From a checkpoint of a small transformer trained on Wikipedia.
Size: 22 layers, width 128, MLP 512 tanh GELU, vocabulary 582, 4.48M parameters.
Architecture: LayerNorm before each block, learned positions, biases, tied embeddings.
Training: 303M tokens, 4630 steps.
Each number is 128 + 32 x the weight over its row's rms, rounded and kept within 0 to 255. Layers, rows and columns count from 0. The size above them is the row's rms in percent of the matrix's.

# layer 4 MLP up, 512x128, rms 0.075, rows 499-511, columns 0-127
size [ 84 103   5  97 100  98 107 108  95 113 104 106 110]
[[112 101 165 123 135 192 135  95 137 127 170  66  62  99 166 122 143 114 149  95 171 136 109  76 150  83  97 128 116 126 127  83 148 190 163 164 137 106 122 101 146 109 123  90 170 155 131 182 104 133 167 135 192 119 156  71 105 108 168 135 121  68 146 123  99 143  87 149 144 175 118 152 128 103 123 193 153 118 167  80 126 161 153 142 137 126 159 150 127 117  81 170 149 145 157 178  99 149 136 125 141 187 106 192 151 135  67  97 143 184 176  78 145 124 131 121  97  80 182 114 175 157 114 138 137 108 188  94]
 [123 124 140 103 138 134  84 133  81 151 124 135 114 121 134 118 114  79 131 116 126 151 159  50  70 124 149 148 136 111 152 143 117 136 103 166 153  98 145 126 160 187  84 186  76 147 147  97 124 116  91  49 123 135 107 136  61 153 155 169 192 137 104 126 165 128 122 197 165 202 164 102 129  57  97 138 113 127 119 116 105 127 120 177 135 157 126  94  81 108 169 103 163 124 112 150 235 114 168 186  75 150 165 138  97 166 111 125 153 104 111 153 168 148 115  97 138 126 114 133 166 118 115 156 175 115 107  86]
 [150 110  93 154  96 179 135 128 144 153  79 141 209  94 117 144  68 124 119 170 142 138  95 156 137 143 158 130 107  84 118 135 126 114  90 118 169 126 131 151 112 153 143  78 121  92 123 133 132 138 148  86 162 145 152 130 153 142  32 118 142 134  81   0 119  96  91  90 106 129 122  74 133 123 154 126 173 104 146 121 123 136 133 157 110 132 113 126  56 146 162 156 129 140 237 136 141 145 116 164 139 135 134 106 170 128 140 125 144 113 108  86  92 123 132 102 111  86 131  78 136 210 132 157 142 112 133 146]
 [166 111 126 144 143 107 141 126 131 206 121 155 133 128  62 171  81 100 143 116 152 127  73 168 167 151 131 103 131 112 133 180 149 122 105 112 100  64 105 140  99 208 117 117 128 111 138  77 102 111 108  85 116 143 130  71 142 153 113 186 134 120 122 113 172 131  98 121 152 131 153  72 107 166 150 117  59 123 133  93 143 186 142 135 104 196  77 151 131 117 118 156 100 137 125 150  94 110 174 181 119 161 231 111  78 170  97  78 117 167 105 117 169  90 139  88 146 155 178 118 120 139 143 107 167 159  96 124]
 [114  49 128 128 152 106  81 126 123 146 148  86 111 130 149  92 143 105 163 134 129 161 130 120  99  42 151 157 111 156 133  82 144 172 117 134 190  91 133 207  85 184  94 171 143 168 158  66 104 173 118  79 105  79 134 170 136 123 137 125 179 133 148 115  71  79 116 117 121 115 121 126  83  82 133 111 126 125 129 124  87  88 114 161 176 131 124 184 162 154 168 174 108  93 133  70 137 146 173 189 148 129 136  85 156 126 141 159  91  73 122 148 101 117 133  93 142 147 148 135 190 127 113 195 155 136 114 125]
 [213 131 147 161 147 139 131 116 124 144 122 134 104  99 108 142 135 102  95 143 109 126  75  90 104 121  89 145 150 108 121 108 116 154 189 102 146 142 124 112 160 214  73 125  71 131 133  82 131 187 153 128  95 160 182 147  28 130 127 166 108 119 100 110 127 144  89 165  92 170 156 120 153 110 140 141 140 139  99 122 141 165 146 121  94 106 168  83  57 156 122 115 110 107 119 150 163 222 121 120 151  93  89 160 159 132 164 142 151 168 128 133 139 112 116  81 133 137 111 150 177 127  13 143 159 114 124 140]
 [121 100 186 146  86 166 133  67  90 133 142 152 106 192 122 103  98  27 123 109  66 150 129  99 106  59  95 169 133  89 120 106 168 132 153 120 152 125 153 130 145 132 145 127 114 158 134 121 144 142 193  86 114 110 147  82  89 163 112 152 186 159  76 131  66 115 107 135 101 126 129 164 110 164 173 160 137  99 131  94 147 197 166 140 169 158 113 145 102 119  74 102 142 119 118 135 133 129 132 100 129  78 117 106 185 132  91  97  87 131 109 197 112 154  83 163  96 124 186 163 150 191 150 144 118 107 125 108]
 [144 141 157  99  83 183  44 147  80 171 149 143 114 108 106 115 131  75  84 146  83 136 124 175 140 124 149 166 149 105 158 176 130 135 150 127 126 118  95 110 124 138 150 104 139 113 113 136 113 147 134 135 176  93 179 173 111 162 130 126 153 132 109 142 100 142 209 169 143 185  23  84 140 149  89 103 173  40  96  54 138 126 153 119 109 168 139 165 150  72  91 140 141  99 191 121 140 142 117 132  95 137 146 158 103 119 130 130 127 140 167 117 101  96 138 142 121 121  29 136 172 148 150 134 115 134 128 117]
 [161 131 157 141 108 132  89 126  80 121 108 131 110 114  79 130 159 122 134  72 143  98 129  98  77  62 155 147 182 127 201 130 103 117 109 158 199 164 121 120 157 169 138  94 140 156 107 123 136 176  57 173 112 155 208  74 186 187 117 141 102 112  84 125  86 111 175 107 167 167 111 128 161 120 153 100 125 130 145 146 127 106 160 104 111 134 125 170 158 179 113 109 116 120 161  93  39 115 143 140 120 144  98 103 113  86 160 154 168  94 122 117 102 110  83 163 101 123 185 148 144 109  69 106 150  91 161 148]
 [114 123  75 152  96  82 118  86 153 179  61  90 107 137 145 161 175 118 133 130 122 152 135 136 158  51 102 141 143 126 101  86  68 193 150 127 153  86 120 123 110 122  86  91 135 190 137  73 108 169 116 106 167 152  99 158 121 123 134 193 138 117  98 152 113 111  99 157 134 175 105 153 102 126 134 153 148  94  77 129 122 192 166 178 137 198 133  90 118  92  71 182 147 177 134 120 141 175 171 158 133 115 219 130 149  97 107 151  80 166 124 124 143 158  99  74 145 108 146 139 109 120 157 133 139 129 158 126]
 [122 137 147 178 123  75  68 139 118 137 119 138 117 159 131 151  62 112 119 137 138 128  96 149 139 118 131  68 142 151 151 144 101 139 107 135 142 114 105 169 118 163 136 114  92 119  99 126  52 142 118 109 144 141 133 129 156 162 120 129 191 125  71 171 183 111 166 142 160 141 189 119 143  88 168 138  51 110 147  95 106 201 153 114  56 115  91  94  54 118 108 168  72 113 107 189 159 174 116 112 102 154 130  97 111 122 106 118 129  61 138 200 179 116 107 148 107  93 119 163 203 149 113 150 135 152 157 135]
 [202 134  81 180  83  99  98 124 110 172 151 121 119 136 134 178  73 134 110  99 123 132 115 203  99 137 169 135 127 138 111 148  68 164 120 109 113 137 102  63 125 127 166  80  97 102 179 198 129 164  79 100 100 121 155 119 129 167 139  48  68 103 110 153 122 147 174 103 157 152 122  85 123  98 175 134 116  99 149 154 124 160 154 133 154  92 137  96 168 128 152  81 150  80 126 106 122 177 127  92 150 182 131 140 103 182 170 119 129  66 142 147 180 145 103 100 109  83 124 144 150 153 136 141  84 153 180 116]
 [126  89 180 104 128 189 108 104  96 159 163 129 115 128  76 122 170  81 122  90 155  99  74 137  95  91 163  99 133 138  87 117 151 167 100 190 231 132 113 195  89 170 168 117  88 102 169 110  56  96 103 135 143 127 119  98 110 133  98 145 162 106 159 134 148 106  91  99 144 173 127 113 137  91 167 141 115  95 114 109 109 115 148 127  95 140 147  95 197 127 160 175 117 177 150  96 109 131 111 181 101  92 148 193 122 147  77 156 117 172 128 141 154 120 160  97 140  96  70 132 151 156 179 103 138 163 131 134]]
# layer 4 MLP down (transposed), 512x128, rms 0.0701, rows 499-511, columns 0-127
size [ 63  97   3  80 101  94 111 105  95 116 112 103 116]
[[130 149  59 111  94  94 107 130 161 113 130 155  39 132 171  98 131 133 119 112 147  90 112  82 117 114 152 106 101 145 163 153 111 123 136 156 123 111 175 120 165 150 108 149 161 129 157 182 122  80 127 163 126 170 134 146 192 112 149 129 153  58 156 119 142  65 178 141 199 150  75 123 117 115 148 168 136 159 112 166 105 100 131  99 119  97 176 111 176 162  75 108 114 128  66 129 141 120  97 126 160 116 146 121 130 115 154  93 102  79 122 109 204 158 214 119 130 140  91  49 163 163 167 101 159 121 139 146]
 [114 117  89 193 137  73 141 155 118  68 127 104 149 141 118  88  88 118 129  77 150 150 135  65 128 170 117 109  60 113 192  80 141 126  56  78 105 128 106 143 145 127 135 109 132 101  96 201 119 106 171 132 172 141 111 185 145 104 136 126 112 144 168  94 149 100 107 121 134 120 137 143 117 122  96 126  97 133 175 130 116  89 121  81 111 137 147 159 157 106 131 144 144 121 146 137 106 110 178 170 143  85 174 151 111  59 121 195 117 113 184 127 186 126 133 247 163 161 125 102 119  99 139  97 153 147  97 159]
 [114 170 131 127 150 117 120 154 184  78 132 105  96 175 151  67 158  75 102 123 125 121 147 112 122 166  76 137 154 142 157 144 158 129 158 124 142 168 142 173 129  68 134 160 117 149 216 152 120 142  60 165 188 132 160  93 111 189 162 131 102 121 159  97 110 119  86 143 151 130 123 149  99 136 132 171 105 113  92 185 159 125  78 183 136 174 154 107 144 142  79 105 129 144 116  69 108 127 159 164 107 127  82 140 148 164 121 175 117 129 179 144 170 141 150 180 148 187 160 157 197 179 150 111 106 178 128 154]
 [ 99 115 141 118 126 199 131 133 127 104 209 132 160  59 126  81 140 161 162  90 135 183 125 144 111 106 122 154 106 192 175 113 201 110 140  96 128 170 127 177 125 112 145 136  73 124 150  66 146 115  80 180 135 128 116 182 127 114 110 149 140 142 124 125 170  99 105 155 182 113 109 164 176 141  55 123 101 140 135  75 156 111 159 135 121 181 124  91 107 113 118 137 138 115  43 129  83  83 103 141 112  85 129 127 145  75  97 116 154 121 130 168 136 105 153 146 156 152 142 118 117  86 213 120 133  69 116 102]
 [ 85 166 102 114 126 103 177 162 168  68  66 153 120 128 134 105 163 152 165 151 149  81 183 116 187 183 163 131 127 126 105 143 144 172 163  95 145 186  90 158 153  64 116 112  99  95 108 157 113 154 106 141 153 140 133 134 101  77  48 119 151  95  86  92 184  98 127  88 134 101 137 173 109 168 155 131 121 176 117 104 117 193 111  56 142 167 132 158 129 107 121 155 119 110 191 102 140 117 140 128 192 148 128 128 150  53 152 144 120  65  68 129 169 165 104 127 134 119 123 117 138 130 104 107 122 116 119  99]
 [124 125  75 157 117 183 151 149 145  85  67 232 151  72 120 136 130 124 120  79 185  95 114 125 145 100 147 131 108 129 134  84 126 126  99 132  79 151 125 110 169 125 127  95 115  92 168 173 186 136 130 154  95 173 142 120 141  71  94 158 112 111 124 109 160 165 182 119  99 148 117 115 144 148  97 127  98 169 142 130  70 176 151 146  90 153 121 111 182 163 127 157 144  83  79  93 146 136 153 121  89  97 117 156 129 155  92 121  92 140 161  42 131 130 191 146 136 102 119 117 144  49 126 143 126 161 202 125]
 [118 143 137 149  97 124  83 194 106  96 139 144 130 120 130 112 200 115 208 151 174 151  96 140 192 156  99 160 157 172 105  89 131 100 123  95 123 116 115 147  94 148 151  64  24 152 111  96 144 133 123 121 122  67 161 163  93 154 126 105 124  89 114 135 122 154 164  97 189 161 142 112 185 157 152 123 196  67  66 113 102 101 133 119 150 141 143 103  87 114 183 101  95 127 115 101 102 142 149 167 101 114 135 131 129  87 112 179 110 100 197 108 156 153  92 118 170 110 142 126 107 112 110 151 109 179 156 132]
 [117 153  51 132 153 102 210 157  61  98 119 113 117 154 123 154 176 177  96 158  84 127 171 126 145 170  90 118 136 131 202 111 123 145 128 132 126 138 129 139 104 142 124 186 152  97 104 156 125 149 135  94 149 150 153 144 142  98 106 184 141 116 101 149  94  59 156  86 116 107 160 109 140 136 169  44 131 115 158 124  99 116 125 150 193 114 160  78 155  86 142 126 119 137 150 141 171 156 112 108  94  89  78  60 138 130 112  62 143 172 126  77 132 133 139 213  80  90 147 133 138 128 134 128 129 114  69 141]
 [128 128 120 110 168  57 103 145 171 128  91 167  80  93 153 155 149 135 163 174 165 133  75 128 120 132 134 161 115  52 148 109 119 137 104 127 170 150 152 125 130 120 139 137 126 130  48 176 154 151 101 169 152 128  96 140 138  59 107 122 161 109  65 145  83 125 123 137  68 123 113 138 117 186 110 159 143 126 115  96 143 120  88  74 102 176  98 144 161 133 151  87 154 118 177  91 150  88  80 210 152 140 118 161  79 187 100  83 145 130 101 148 127 154 154 143 163 167 197 119  67 149 172 110 125 112 122 101]
 [172 137  84 115 171 154 214 140 104  88  85 144 125 151 147 139 137 201 154 117  89 108 148 178 131 142 149 116  85 141 149 138 150 117 114 170 113 172 115 128 142 133 157 114  61 153 122 107 124  98 108  83  94 118 134  91  83 122  80 155 155 164 105 106 142  63  64 132 181 107  96 113 150  71  95 113 116 129 146 127 108 135 160 116 129 126 151 105 125 152 103 108 112 120 107 175 152  89 112 164 182 141  40 118 234 182  83 131 150 145 124 152  98 164 138 140 125  98 150 107 130 141 140 143 159 112  62 184]
 [ 97 115 120 112 127 119 130  83 172 177  48  68  73 167 100 196  98  77 121  70 135 133 146 142 135 111 108 163 109  98 158 152  84 177 181 183 160 102  89 159 162 136 104 129  98 114 147  93 112 156 205 111 148 101 149 141 152 167 125 141 129 132 131 118 155 110 114  78  81 140 124  96 146 105 119 163  96  80 109 186 158 180 113 120  38 161 188 204  81 121  87 156 153 127 121 151 129 155 116 129 108 136  96 153 116 100 144 177 121 172  97 125 131 108 153 121 146 143 131 143 126 116  84 100  99 108 138 152]
 [112 102 108 125  66 188  73 144 154 129 140 142 135  74 160  68 154 160 184 105 152  94 114 149 111 115 105 173 160 160  88  97 124  80 131 117 124 155 161  73  88 141 224 174 141 179 133  93 181  78 128 132 182 133 157 158 100  97 142 165 120 128  69 133 118 145 161  98 190  78 138 150 179 125 129 124  99 142 101 156  63 123  97 116 119 119 111 136  92 100 107 160 119 137 113 142 113 106  71 147 161 131  76 166 122  75 126 116 109 152 120 161 174 162 151  90 132 116 148 114 150 130 123 180 122  87 184 111]
 [167 140  95 154 142  92 113 177 164 113 126 133 155  98  88  87 103 132 102 132 181 177 185 124 115 135 160  82  95  96 132 142 143  84 156 136 118  82 151 156 117 106  82  81 124  98  96 123 149 162 129 161 130 183 112 143 103 101 128 169 122 135 124 149  73 115 142 140  85  98 123 138 126  99  78 155 164 123  86 181 118 118 123 102 100 140 145 134 148  58 120 123 166  98 163 222  92 199 165  69  74 131 139 104 146 116 115 170 186 101 162 153 132 136 123 116 120 126  99 139  96 116 200 147  67  86 200 136]]